config = dict(
    attn_scale=0.184,
    parallel_block=False,
    beta1=0.9,
)
Each number is 128 + 32 x the weight over its row's rms, rounded and kept within 0 to 255. Layers, rows and columns count from 0. The size above them is the row's rms in percent of the matrix's.

# layer 5 MLP up, 1792x448, rms 0.103, rows 1645-1704, columns 280-335
size [102  99  98  91 114  91 107  85  99 102  95 112 103  88 115  93 105 102  89 108 112 102  94  94 109  95  84  99  92 100  95 103  84 105 131 105  89  88 122  97  88 110  99 120  97  80  90 101  86 104  88  84  91 115  87  99 100  83 107  98]
[[179 136 128 198 214  58 108 131 123 133 129 100 116 158 115  82 122 140 114 113 134 102 138 106 118 129 151  93  66 130  75 152  85 131 124 134 161 110 100 107 104 137 105  99 115  93 125 103 142 105 109 116 110 132 129 138]
 [ 86  54  93 116 118 115 159 149 146 100 132 140  64 112 106 204 124  99 141 148 101 127 151 171 145  77  90 140  88 170 152  66 129  90 156  89 119 124 138 167 135  94  97 146 133 120 136 156  96 139 172 110 184 122 121 121]
 [157 143  91 174 144  97 130  67 144 138 140 122  92 132 181 130  84 106  86 110 119 114 110  96 146 174 146 213 117 169 165 142 120 111 140 128 107 155 119 134 124 158 167 138 125 127 131 117 153 105 115 160 142 145 119 139]
 [117 146 118 170 211 133  68 143  92  82 154 149 147 122 134 125 202  78 130 174 113 177  97 122  49 141 117 138 161 138 132  46 138 140  94 137 130  86 165 105 140 122 124 102 118 133 139 112 121  83 169 153  99 124  92 148]
 [168 133 127  41 159 121 147 142 119 156 151 113 139 104 185 135 161 186 145 137 106 145 157 181  67 144 136 108 128 175 145 162 124 174 148 135 114 146 128  93  90 147 112 192 172 251  98 129  89 142 134 120 111 136 106 168]
 [166 168 136 114 124  47 155  97 100 111 141 112 121 134 172 106 130 115 114 153 169 114 105 115 139 107 207 119  67 160 131 133  56 154 149  90 137 125  93 170 130 118 143 114 164 122 164 133 153 113 116 117 112 164  95 126]
 [196 103 148  94 169 109 125 119 175 169 115 159  84 173 196 161  98 132 109 149 105 177 129 102  95 137 144 122 169 122  86 121 141 137 194 118 138 101 116 125 160 124 140 143 146  77 105 136 149 124 143  85  81 138 150 125]
 [136 124 170 123 145 112 177 120 126 106 117 124 101  20 237  92 194 146 188 169 119 104  97  75 130 147 127 118  80  81 136 122 200 127 193 123 171 137 119 132 163 146 143 144 134  97  11  90 116 157 168 145 119 172  93  83]
 [127 140 102 169  87 110 145  95 150  95  88  97 166 128 139 106 135  62 122 161 168  57 115 143 137  58 156  54  77 174 124  97  58 125 134 112 119 132 144 135 112 128 157  71 112 222  99 116 182 134 131 130 116  99 165 106]
 [137 109 130  83 200 116  86 128  71 120 119 147 134 127 104  79 124 165 144  97 198 142 105 152  98 154  68 133 170 101 163 152 126  80 162 119 104  90 130 138 122 136 112 105 148 153 133 134 170 125 104 141 117 175  92 150]
 [114  78 124  55 152  94  94 157 104 105 126 113  93 125 103  83 134 128 127 157 131  96 155 107  99 142 170  63 153 154 124 114 109 211 144 121  97 117 125  88 179  91  89 143 115 134 147 128  71 126  97 128 190 150 127 137]
 [123 113 144  81 112 113 118 112 106 125 128 132 156 132 132 133  66  98 113  71 181  80 164 108 121 109  76 121 116 173 117 138  97 125 120 158 118 143 171 109 120  82 177 100 104 124 138 106 150 130 122 115 119 166 173 103]
 [142 175 124 120 159 116 112 122 169 142 103 124  98 122  93 129  95  88 154  99 177 164 103 165 131  82 116 160 165 119  88  95  81 151 147 118 107  77 123 143 131 195  95 119  99 165 161 108 112 101 121 171 173 105  87 171]
 [130  92 112 152 112 165 147 138 119 139 137 149 117 163 187  69 106 182 124  77 131 154 143 119 151 139 127  92 119  90 128 173 126 133 125 159 138  77 132 112 132 193 160 138 121 148 128 104 132 102  89 147 125 121 127  75]
 [147  98 116  31 134 173 127 109  87 144  71  87 102 148 119 180 150 103 116 142 187 124 192 130 184 121 164 129 160 136 110 119 150 131 115 105 104 118  99 124  67 114 171 131 139 187 131 132 115 199 110  71 136 151 189 146]
 [130 174 150  26 134 131 117 129  77 108 136 112 100 115 124 129 144 123 119 133  21 152  85 113  92 173 149 155 137 163 107 123 121 191 158  76 152 108 167 106 128 189 149 110 116 108 124 135 192 134 104 103 205 106 132 170]
 [106 174 179 108 160 153 151 108  89  89 110 101 163 106 132 144 132 152 120 123 146 126 160 139 159 145 186 111 141 139 131 129 153 138 103 121 143 179 124 119  94 114 105 129  85 170 155  85 104 136 135 167  66 156 150 149]
 [105  85 128  89 149 146 139 105 227  97 124 112 118 179 124 103 203  92  69 148  72 103 177 123 153 158 115 151  98 135 149  78 141  86  73 167  86 129 130  80 127 105 161 108 105 113 197 203 140  98 167  72 116 178 170  90]
 [111 101 126 125 175 170 154 181  99 142 136  89 140  55 189 152 168 165 121  80 124 141  92 116  97 116 116 167 167 140 157  98 150 123 139 122 149  93 127 145  59 109 139 124 113 137  89 147  89 160 190 167  95 132  63 168]
 [138 189  82 212 162 123 129 173 123  84 141  51 152 108 148 152 140 119 110  73 132  97 148 121 138  94 130  80 116  61 131  70 113 167 149 168 145 209  26 124 164 173 156  84  92  99 145 157 144 114 142 131 160 133 109  86]
 [105 142 219 122 156  68  81 103  76 163 125 107 139 151  84  76  94 111 140 130  60 143  96 214 196 141 119 152 129 175  90 113 134 168  94  79 145  94  97 134 133 120 150  86 128 128  82 178 126 157 137 161 189 207 119 104]
 [124 107 104 169 115 109 132 102 107 113 126 118 161 136 147 171 103 165 107 138 162 144 152 162 126 148  61 124 184 134  50  87 163  97 134 156 165 114 124 124 132 148 145 158  91 161 128 195 129 131 127 128 147 144 160 144]
 [150 121 110 166 162 113 136 164 100 114 122 136 147 148 141 154 107 139 177 160 148 109 122 125 128 145 116  84 132  78 142 127 103 166 140 191 140 137 117 156 121  95 102 153 128 154 120  99 113 155 108 101 107 111 162  79]
 [144 118 118 178  95 150 108 161  99 137 113 169  75 144 180 157  80  88 145 118 118 119  72 139 152 153 133 131 103  91 132 152 103 111 106 106 174 129 144  95 144 109 170 132 133 142 138 171 127 127 141 171 124 128 109 108]
 [ 97 200  66 132 118 189  73 131 131 116 109 184 120  93 112  88  84 111 153 140 162  98 121 133 107  78 124  95  81 121 150 155 159 134 175 115 120 182 167 106  66 158 154  98 129 134 150 136 133  94 147  88 140 111 151 142]
 [ 20 131 101 155  86 195 133 121 104  92 148 125 102  40 115 167 109 172  50 109 143 128 129 105 119  89  94 114 131 104 105 131 214  99 116 120 161 151 120 130 129 143 135  98 144 115 164 100 104 136 115 128  99 183 128  96]
 [ 95 128 130 129 111 153 167 151  79  91 126 166  95  77 146 122 112  84 161 167 133 127 157  90 202 134 137 132 116 106  78 166 136 129 130 136 129 104 135 150  86 114 130 123  75  83 130  67 161 128 134 111 128 146 131 176]
 [118 141 149  91 119 114 128  75 140 160 160 171 131 104 146 245 210 135 153  89 165 172 125 133 206 130  78 181  92 135 177 155 125 139  25 151 125 155 148 138 187  99  74 113 201 103 174 174 121 126 165 173 106 154  90 121]
 [148 126 105 134 140 137 157 135 119 161 139 111  85 123 144 128 132 152 181 139 160  90 116 146 174 133 125  69 162 147 160 145 128 154 161 147 124  71 147  98 151 142 116 109 144 111 171 188 151  99 147 167  99 110  94 126]
 [115 171 147  80 149 120 133  94 179 158  48 144 119 136 122  69 139  98  60 149 123 133 104  82 150 102 147 107 164 127 131  79 134 135  51 106  86 134  95 111 173 177 144 100 115 130 124 130  52 105  75 149 168 165 132 133]
 [ 98 138 132 116 151 166 129 123 204 153 140 158 161 184  39 126 129 157 159  78 118 118 124  98 163  93 182 135 195  88 157 178 107 120 119 138 132 181  46 159 172 121 156 138 161 123  21 124 135 122  76 125 119 110 116 107]
 [175  91 114 129 115  87 133 132 129 118 175  75 161 122  77 151 155 151 134 136 144 169 152 154 126 149 130  96 128 141 179  99 136  75 105  51  87 112 105 199  91 172 115 128 178 190 193 126  95 116 119 157 144 103 174 127]
 [111 183  92 149  86 117 142  91 144  82  91 124 167 137 143 147 126 129  91 132 140  21  97 158  78 144 181 149 214 145 104 123 154 110  79 172 122 107 136  71 106 110 107 108 100 122 150  85 133 132 190 124 122 172 133 149]
 [114 131 140 148  82 143  94  99 114 194  87 112 142 118 154  92 136 159 130  81 191 108 124 129 163 101 119 153 170 139 141  81 135 113 104 126 115 139 110 104 134  97 153 158  66 112 111 119  81 167  97 127 125 107 145 133]
 [137 194 156 103 108 150 117 163 122 112  67 138 164 104 116  78  97 116 136  45 129 107 155 149 131 169 130  95 127 135  94 148 131 137 148 160 162 127 143 119 120 183 165 118  90  78 126 141  81 157 151 122 115 130  87 136]
 [169 116 116 121 149 144  89 118 128 145 112 113  81  74 128 166 135 118  67  90  80 105 140 136 117 142 167 124 102 182 102 129 143 139 136 147 107 167 104 137 192 128 148 135  67  78  92 174 115 143 118 216 127 120 118  96]
 [184 100 141 111 109 117 119 118 135 103 117 140 169 111 131 115 209 104 127 146 140 125 100 144 117  81 153  31 163 101 127 128 129 175  95  96 120 137 144 142 122 142  53 165 132 173 203 159 179 127 130 107 139  50 109 110]
 [ 40 116 113 101 116 102 167  40 141 169 157 115 121 129 206  89 136 151 132 128 127 138 125 124 137 136 143 117 104 108 134 117 119  80 100 200 118 116 142 161 139 138 130 128 159  75 132 139 134 184 159 117 139  86  96 123]
 [149 131 127 101 122 118  93 205 100 104  79 169 133 153  88  90 169 130 100 155 130 168 105 138  87 159 127 148  98 170 201 158 160  79 144 124 115 104  90 187 198 133  91 142  89 176 172 143 129 193 118 153 151 142 147 107]
 [153 119 106 102  71 137 128 134 136  96 108 187  42 153 118 112 176 117 139 128 184 143 136 144 118 107 193 177 135  72  69 149 134 136 115 139  97 128  34 124 146 112 176 173 150 145 119 134 146  91 116 190 103 123 135 114]
 [127  99 132 105 201  99 125 166 100 144 184 121  63 108 153 101 106 104 131 122 130 156 134  85 165  97  94 161 112 145 142 124 175 101 160 176 157 128 106 162  96  96  65 135 136 174 199 101 132  65 137 113 138 158 163 133]
 [151 122 156 157 128 128 146 124 108 131 102 151 139 146 116 144  89 112 152 158  66 167 154 132 132 154 145 141  96  95  96  57 152 149 149 109 165 137  60 159  87 142 143 123 145 103  92 112 114 112 100  98 138 175  59 102]
 [111 155 128 124 140  85 119 176 147 126 153  83 129 151 198 137 128 104 153  80 185  84  69 135  96 132 140 110 107  68 143  83 103  94 107 120  97 142 168 107  70  73  84 133 139 174 136 116 125 124 130 149 118 145 138  88]
 [136  94 181 111 142 103 123 112 111 139  88  86 118  61  94 207 133  98  80  81 132 167  78 123 107 145 132 162  93 110 109 144 129  94 137 162 174 100 129 134 113 142 132 147 110  94 135 150 134  75 136 158 184 136  97  76]
 [110 133  77 128 139 100 145 173 166 152 141 146 125 191 149 152  94 146  87 129 150 126  92 128 160  75 194  97  94  87 128 132  72 121  97 138 145 182  85 112 135 166 120 155 119 114 152 113 141 112  64  80 145 161 129 127]
 [115 155 128 154 171 110 188 159 148  98 133 111  84 107 144  82 159 115 135 137 131 112 153 134 145 195 100  79 153 131 186 126 160 112  73 109 110 128 133 111  95  73 145 104  95 110  67 116 108 103  90 158 144 111 168 111]
 [ 96 192 131 122  83 115 142  34 144 166 113 160 132 156 148 101 158 117  79 131 178  40  79 173 134 121 174 121 138 145 139 117 101 109 142 110  82  77  99 163 176 132 130 129 133 120 104 153 169 108 148  97 137 107 170  97]
 [151 153 162 157 169 196 170 117 141  85 130 144  94  71 106 127 138 152 141 128  96 143  72 124  95 105 121  95 190 127 122 168 173 161 128 125 143 100 144 109  92 138 159 118 111  79 123  74 159 107 100 147 110 106  88 178]
 [150 115 152 177 124 125 132 158 164  74 176 140 151 196 125 110  73 120 128 125 100 122  41 117 151 132  77  91 128 138 105 163 111 133  24 110  97  79 100 108 146 155 134 118 152 172 131 119 129 107  83 149 120 124 126 127]
 [187 187 109 147 165 138  71 145  82 113 121  75 129  39 160 132 134 194 143 163 164 113 178 118 144 126  83 133 163 130  94 143 110 107 166 100 189 155 140 107 104 136 127 140 157 101 128 169 110 107 172  98 128 121 152 169]
 [156 129 123 126  90 114 148 136 124 142 139 125 113 118 149 182 154 118 114 151 170 116 125 116 155 106 101 142 118  98 152 138 143 192 116  82  95  88  88 157  99  68   0  92 114 104  90 156 115  99 178 145 117 130 120  95]
 [125 114 156 171 155 131 129 133 149 120  84  96 168 181 109 188  87 135  74 150 162 158 125 173 122 152 115 119 170  72 166  68 128 152 159 126 188 133 108 161 119 149 138  86 182 105 146 127  92 149 154 126 178 163  99 145]
 [109 130 146 132 122  96  95 103 107 172 128 141 136  85 121 123 111 145  49 131 107 137 118 148 197 157 179  84 162 119 109 110 142  82 128 103 123 116 125 120  80 153 109 153  89 136  68 103 143 131 127 125 127 143 117 139]
 [117 141 124 116  64 148 134 176  96 121  51 136 110 160 109 142 128 108 133 147 118  73 126 150  77 141 161 114  81 128 165  87 128 107 125 141 125 155 150 114 105 123 130 173 140 131 141 154 123 151  81 116 129  50 168  96]
 [106  98 126 177 116 103 193 179  77 174 132  98 106 158 100 102 148 157 117 101 128 162 129 126 125 131  81 140 160 131 138 162 169 174 107 139 160 108 110 144 126 129 100 141 121 117  98 184 161  77 160 137 140 128 103  91]
 [124 116 144 115 176 186 141 137 138 126  93 126  90  44 201  97 117 101 115 112 114  96  94 122 103 137 140 124 128 113  75 106 134  89 124  94 147 176 123 131  96  70 149  81 127 146 150 189 141 232 140 174 114  31 115  28]
 [173 144 153 141 143 124 163 146 136 139 129 196 104  80 252 159 121  92 137  42 116 166 143  82 118 127 124 138  48  98 123 124 156 182 128 197 148 140  85 108 123 180 103 103 116 128 149 162 152  88  85 127 127  97 159 111]
 [111 136 125 145 216 151 139 115 185  72 121  39  81 156 103  95 186 113 129 136 141 103 215 151 131 139  77  90 156  94  93 115 139 118 163  85  96 118 132 163 114 176 195 111 135 138 145 114 121 147 170 131 102 198 189 168]
 [115  76 134 106 120  94 109 119 105 138 118 146 143 129 121 125 119 135 142  86  78  80  83 104 123  52 171 129 100  79 146 155  75 102 126 149 116 143 119 135 135  68  92 118 108 123 190 125 118 129 191 148 126 121 152 161]
 [145 109 184 124 139  78 134 156 100 152 135 136 177 115 112 139 158 128 152 178 113 103 154 115 146 142 137 124 109 141  58  60 147 166 159 211 140 148 138 115 164 144 150 171 158 104 107 127 117 126 116 165 119 124  83 104]]
# layer 5 MLP down (transposed), 1792x448, rms 0.0694, rows 1645-1704, columns 280-335
size [102 106 100  91 119  96 110  91 108 108 108 118 104  79 103 106  97 106  87 116 112 109 100 111 105  81  91 100 101  86  97 106  75 108 122 104  98  89 119 102  82 104 108 122  94  81 103  94  93 105  98  84  86  98  99 116 105  92 103  95]
[[141 117 118 116 118 124 135 159  68 135 112 161  93 151 121  90 170 121 148  98 130 201 183 113 114 157 197 112  92 104 116 139 184 183  76 154 109 116 109 143  42 157 133 134 145  78 183 100 160 111 124 123 168 157  96 138]
 [138 116  88 138 173 134 126 125 124 114 201 131 152 135  87 178  90 142 141 136 123 153 132 121 134 155 126 134 191 154 177 140 165  95 128  66 122 134  95 149 188 116 134 124 125 141 165 127 156 123  84 137 146 208 146 201]
 [113 102 127 169  76 138 155 105 171 176 158 112 114 117 154 139 131 128 120  74 187 129  64 115 141 191 110 168 178 143 111 118 141 125 123  71 145 158 153  85 104 113 170 115 100 109 141 195 133 157 106 129 115 154  73 115]
 [148 152 176  87  77 122 169 119 136 134 121  84 100  83 101  74 138 130 181 153 154  88 203 109 144 181 171 102  96 103 121  84 100 182 124 212 136 148 118 142 121 173 169 147 131 148 127 135 144 145  94 165 109 124  78 105]
 [159 108 153 128 183 126 157  93 149 151 158 150 165 125 122 114 118 131 148 170 133 116 120 137  69 129 105 184 150 172 116 163 119 179 133 125 122  62 141 112 147 121 134 127  99 211 110 117 102  89 120 159  94 106 121 141]
 [144 161  99 129  98 113 118 108 142 142  54 193 175 104  91 146  99  86 117 147 208 147 112 113  95 115 155  73 121 101 117 181 170 199 126 101 151 124 127 126  66  61 135 123 113 154 117 135 152 162  95  65  95 115 175 145]
 [144 124 137 133 137 222 123 109 140 154  68 160 154  66 109  94 175 163  88 135 100 177 172 140 123 162 103 117 167 112 161 123 102  92  83 102 158 133 104 106 109 152 182  74 118 148 139  87 137  97  99 102 137  97  94 146]
 [139 170 207 167 172 137 112 174 120 163 153 172 153  75  96 183 104 173 141  81 146 114 161 121 121 152 151 142 120 172 132 118 135 136 111 196 157 181 130 116 148  72 129 156 182  69 116  83 122 144 108 137 136 145 161 122]
 [137 137 135 167  61 102  59 115 114  66 121 126 137 129  75  93 128 113  86 115 103 133 133 161 135  74 150 201 140  99 118 124  85 115  80 122 163 151 167 110 106 157  74 168 181  96 157  91 125 133 123 127 116 150  94 110]
 [143 121 119 101 141 142 103 141 118  93 138  90 121 137 145 141 101 155 207 135 171 118  83 135 105 154 143 119  82 139 155  86 122 117 105 160 217 107 153 169 146 133 151 174  98 113 176 131  98 173 108  95 130 158 115 153]
 [167 151 189  70 130 168 158 100 147 149 119 130 149  73 133 125 149  93 123 135 106 135 130 146 165  85 103 160 101  70 161  98 168 154 111 162 105 109 163 135 170 135 139  76 126  81 123 121  89 143 118 169 111 108 132 230]
 [ 89 158 139 161 118 137  98 131 138 119 114 138  78 161 179 130 174 103 140 171 173 154 116 105 171 161 128 167 114 138  56 139 125 111 110 147 153  94 158 113 131  88  99 180  94 154 119  97  35 174 141  96  97 124 117 173]
 [159 173 134 128 108 141 170 105 150 114 124 115 114 113  97 147 150 118 153 104 143 153 179 148 160 128 147 115  88 134 131 114 108 161 166 116 141 112 163 131 128 114  68 148 157 128 161 129  66 176 121 131 143 154 150  98]
 [141  83 162  71  98 183 133 142 137 128 152  93 145 164 131 107 122 126  94 165 100  66 163 121 139 100  96 120 140  97 146 115 141  67 116 159 144 106 171 187 145 105 108 110 141 153 145 177 159 123 165 127 126 113 137 148]
 [152  83 193 111 102 145 173 140  60 129  47  95 159 124 187 107 122 177 168 136 165 117 138  86 132 113  55 118  93 136 122  84 121 149 121 172 122 132  91 139 121 179 229 128 145 133 102 122  95 114 114 106 155  96 178 150]
 [100 110 169 159 151 135 135  78 132 169  57 150 135 204 162 170 121 140  85  85 120 102 137 160 133 175 140 148 143 135 109 166  93 168 166 143  90  89 140 141  94 134 176 160  59 156 154 110 114  77 101  95  92 145 143 139]
 [103 168 157 172 158 144 116 139 123  99 134 133 107 189 108 123 162 121 158 176  95 110 149 115 133 101 123 138 147 103 116 185 123 135 132 114 141 147 117 134 193  71 144 103 163 149 143 143 126  61 145 184 114  67 190  99]
 [116 149 161 128  95 116  76 188  70 157 142  97 144 129 167  79 116 127 137 101 123 164 167 103 175 150 114 187 166 149 150 149 150  79 153 166 170 121 147 119 135 156  79 132 126  97 185 169 126 100  90 117  60  84 122  75]
 [154 161 131 103 144  99 102 155 148 156  76 179 116  95  98  59  82 143 128 208 147 139 141 158 175 145 107 128 150 177 158 121 138 140 118  90  82 102 170  83 137  86 143 135 116 155 137  88 162 149 114 131 155 101 138 174]
 [144 163 130 169 145 110 113 176 191 160 130 104 158 104 129 147 143 134  68  97 179 133 142 151  82  65 109 162 124 110 121 126 167 107 144 140 141 109 161 134 115 193 175 139 183  82 138  90 154  90 145 112 106  76  75 143]
 [128  96  81  79 154 170 139 123 170 161 163 108 142 158 122 165 107 168 152 148  67 155 126 164 134 160 138 182 175 109 184 161 136 188 176 133 165 133 185 136   9 131 120 101 146 123 144 108 203 174 112 221 178 123  94 103]
 [167  78 168  99 160 167 103 158 163 154 182 157 170 121 110 161 167 113 148  91 178 145 157 113 142 138 148 117 138 114 181 121  59 144 122 114 168 113 130 120 109 161 108 117 115 110  93  68 139 101  88 165 156 154  91 117]
 [127  56 106 144  65 115 101 141 182 154 167 122 115 114  83 149 164 158 150 156  96 197 116 111 111 118 104 120 106 168 141 127 139 119 151  94 159 116 107 138 147 110 152 100  99 113 141  52 119 151 133 148 151 129  36 152]
 [135 128  88 149  89 139 126 138  79 159 152 173 110 132 190  75 129 145 140  98  72 118 143 105  96  67  90  90 111 108 167 109 141 143  83 150 132 134 157 143 152 152 142 183 124  87 100 161 142 120 164 119 163 113 119 121]
 [136 132 116 119 143 122 123 127 163 178 170 127 101 108 137 170  72  93  96 112  87  31  84  95 126 104 187 119 111 102  96  68 130 106  72  78 146  68 123 149 122 151 184 111 123 191 151 108  81 107 105 173 145 203 124 125]
 [ 98  44 131 154 125 140 121 182 154 167 168 152 134 134 104  90 125 136 112 121  94 100 173 119  98 130 123 182  80  91 141 174 112 128  82 117 111 130 111 124 161 113 132  90 114 131  93 102 108 107 129 120 176 150 178 110]
 [112 160 119 163 135 138 129 102  59 126 104 156 160 162 167 131  79 110 148 142 123 153 110  94 155 106  75 117  74 172 102  66 204 134  68 165 147 184 132 132 154  90 144 160 143 155 167 126 130 143 113  84 150 120 195 131]
 [106 108 113 110 114 130 129  95 186 124 119 196 114 107 145 135 100 135 152 144 142 125 172 142 151 199 130  96 107 109 130 119 123 153 197 163 148  72 167 123  73 157 123  95  92  86 140 146  95 120 122  94 101 152  70 160]
 [ 96 117 104 183 142  81 131 110 124 190 164 126 133  77  94 159 145  81  77 127 138 113 145 145 108 124 127 184 153  95 166 136  97  68 128 120 199 128  83 190 200  34 117 109 200 134 136 167 156  86  90 164 135 110 213 110]
 [139 162 120 153 148 121 130 112 105 134 112 143 150 134 142 129 113 143 154  58 128 131 131 113 150 196 101 144 136 160 164 150 193 106 126 104 158 106  54 133 113 200 113 114 150 152 170  68 157 204  79 172  94 126  99 237]
 [121 144 160 156  86  98 104 163 104 172 116 180  56  97  95 132 124  96 108 100 127 103 131  97 165 144 139 133 169 104 114  93 111 118 153 132 105 173 102 127 162  91 140 164 156 117 107 108 136 158 111 153 105 224 191 163]
 [110 121 132 130 166  88  83 134 129 122  89 108 140 135 128 112 115 177 109 174  84 145 155  97 116 129 107  92 163 158 180 103 183 110 158 155 146 173 116  78 114 143 119  72 113 165 150 142 112 150 134 140  85 154 131 132]
 [157 120 151 104 140 162 175 118  77 160 120 145  69 194 110  69 131  89 132 122  77 134 110  52  72 113  70  89 131 126 138 159 106 149 137 101 100 109 183  89 145 178  99 152 103  95 162  73 174  90  96 159 149 105 115 118]
 [173 141  56  89 162 114  87 139 239  97 157 121 137 101 165 107 143 134 120 136 121 121  79 134  81 138 124 135  89 160  70  91 107 144 125 148 109 140 130  85 132 118 115 171 125 149 156 150 134  97 124 142 155  67 129  64]
 [ 77 155 138  95 172 134  81 127 101 115 162 137 127 118 125 166 131 147 111  67 117 192 106 172 176 148 113 115 154  70 173 125 129 121 170 150 166 119  97 105 125 115 173 169  94 113 153  87 180 112 146  94 112 159  91 132]
 [121  76 114 117 143 182 102 165 125 174 130 151 154 182 166  94 153 108 140  98 101 111 143 122 100 107 123 110 145 136 171 145  98 191 171 110 127 145 109 155 119 152 103 107 102 174 122 172  43 128 140 118 124 118  74  81]
 [166 151 167 116 160 116 111 117 146 182 129  96  95  85 163 167 121 151 176  75 113 107 139 119 172 165  82 144 110 133 125 110 117 150 132  83 170 188 175 144 110  74 105 128 134 108  85  98 199 194 158 186  95 112 158 167]
 [ 96  91 193 124 176 123 191  80 109  92 156 188  97 186 174 128 128  88 131 213 135  53 114  67 179 157 140  62 157 145  92  95  92  79 107  88 104 141 202 125  49 160 104 174  92 105 157 154 119 165 148 121 157 139  88 133]
 [113  59 157 164 156 146 113 154 122 157 114 149 143 148 123 131  57 134 100 179 131 162 112 193 146 143  96 114 130 170 170 133 168 119 135 142 124 155 108 126  99 177 152 147 128 144 171 116 116 174  99 123 162 134 131 118]
 [173 133 110 160  85 135  94 123 116 164 102 142  82 113 114 138 114 122 141 124 134 161 142 129  87  87 179 211 147  80 161 199  61 106  91 106 163 132 141  63 132 119 146 177  86 122 175  69 117 152 122 121 113 104 139 134]
 [117 123  87 118  89  88 151 178 143 125 134 146 182 161  70 119 144 127 152 108  91  30 126 145 145 141 104 101 105 139 219 114  69 122 131 126 132 110 121  75 118  59 114 134 138  87  87 125 146 118 161 138  93 153 160 124]
 [141  98 153 157  85 128  83 147 157 159 111 189 175 148 107 141 124 143 174 114 137 165 126 112 194 159 115  85 170  83 163 148  91 185  95 139 133 121 105  92 108 117 111 110 110 173  67 199 120 119 121 136 127  97 103 145]
 [136 131 203 119 181 165 151 134  93 128 127 118 172 111 174 138  85 187 166  76 144 123  92 101 158 146 105 110  68 168 165 158 157  68  92 115 150 123 157 124 140 134 116 134 122 131 145 119 109  96 117  81 174  44 178 106]
 [124 128 146  84 105 128  68 129 118 156 180  91 169 116 165 152 142 159 143 112  85 100 139 118  90  69 113  94 147  84 161 175 111 135 132  99  87 205 101 155 144 188 149 106 137  98  91 135 110  93 132 116 141 100 142  96]
 [116 126 115 150  74  54 114 103  99 134 144 123  91 116 138 198  64 121 175 123  97 115 120 133  92 126 135 208 181 124  98 148 110 119 142 133 208 150 133  89 130 162 179  95 151 136  70 135 108 140 129 137 176 143 140 133]
 [120 127 132  83 112 164 214 146 163 161 136 107  99 149 117 154 124 155 125 111 143  93 134  86 163  54 103 149 151  73 146 156  69 125 135 133 124  77 124 162 124 114  81 154  94  95 182 118 173 133 130 123 131 145 168  96]
 [101  83 208 207  95 109 105 110 144  78 136 133  82 100 102 129 129  89 174 148 178 174 116 125 143 132 146  86 118 120 168 160  82 148 120 117 152 104 132 100 118 138 120 150 116 122 121 110  73 104 138  96 118  56 117 197]
 [ 89 166 132 132 139 167 162  68 114 146 164 159 155 166  90 107 125  34  78 162 136 106 104 149 175 122  70 174  59 128 164 153 155 171 112 196  89 127 123 152 122 139 155 154 144 133 173 105 197 120 141  91 103  89 194  74]
 [161 100 148  83 144  84  84 135  69 149 138  90 127 104 100 176 103 195 115 112 124 140 147  83 186 110 143 139 151 117 176 121 106 163 164 172 181 138  97 166 105 184 130 182 157 100 109 110  99  68  61 107 146 108 139 130]
 [123 117 173  86  81 153 125 172 146 147  99 131  91 190 129 101 167  95  94  93 124  70 109 139 118  63 139 124  74 120 139 120 139  77  74 123 125 118 174 110 176  69 155 142 144 192 172 140 149 105 138 122 104 126 158 101]
 [134 139 165 174 135 176 129 176 154 108 153 157 105 133 150  66 127 100 118 181  96  61 100 131  86 118 159  72 113 125 128  78 107 127 150 109 172 151  74 154  61 178 170 114 139 161 105 101  89 160 158  52 156 167 179 138]
 [168  70 111 128 134 128 128 167 108 124 161 156 117 140 142  94 149  99 195 159 171 111 150 127  99 172 142 146 125  98 167  95 113  57 169 115 127 133 140 125 153  97 162  59 132 135 122 165 169  66 134  95 100  81 161 159]
 [166 115 136 177 134 180 217 131 127 104 142 154 123  94 114 158 143 167 115 164  73 116 145 141  88 136 104 150 163 127 115  75 109 138  62 150 117 115 119 150 161 103 132 143 119 109 123 139 105  83 132 175  89  64 159  94]
 [165 181 107  50  77 156 124 145 101  95  89 157 119 205 142 140 134 135  97 177  94 103 154 130  72 156 110 102 128 111 170  75 155 125 183 157 128 141 125 169 168 125 146 170 128  52 123 115 145 190 131  91 123 148 140 137]
 [ 95 115 117 126 175  69 210 136 146 163 123 124 116 124 102 136  64 145 108 184 164 133 112 130 107  92  84 133 133 141 146 118 119 207 148 155 120 126 104 132 144 108 114 116 120 165 130 151 126  84 134 121 159 133 120 126]
 [124 128 111  81 143 106  82  82 107 127 151 134 162  84 143 147 131 150 118 178  39 170 169 149 156 120 138 118 141 102 115 185 149 157 128 112 110 158 148 182 128  73 123 140 140 165 137 167 127 172  84 121 179 160 153 143]
 [103 127 143 100 145  58 107 114 164 148 110 132  84 122  87 155 104 163 109 160 139 105 164  80 115 155 123 130 129 138 132 103 167  71 171  95 133 133 151  93 103 123 138 117  53 142 142  99 120 125 146 115 182 107 152 187]
 [107 188 138 155 148 178  86 194 131 124 152 130 167  97 142 133 104 152  45 156 119 133  94 152  36 135 185 135 113 243 138 112 181 184 136 195 147  91  99  87 127 135 113 131  85 144 190  85 153 126 162 181 112 107  46 131]
 [ 95 113 137 115 145 136 160 176 163 107 137 123 149 134 103 195  95 159  50 138 184 140 141  87  72 134 103 135 104  94 144 228  91 141 112 198  85 123 150 181  71 117 134 209 174 156 125 144 138  90 148 168 179  93 136 128]
 [111 113 149 121 160  98 132 127 147 106 158 153  99 123 139 182 124 103 202 106 120 182 169 135  72 167 150 110 126 119 136 208 136 108 164 159  78 126 169 113 103 128 126 138 121  61 120 151 153 120  85 170 166 139 144 179]]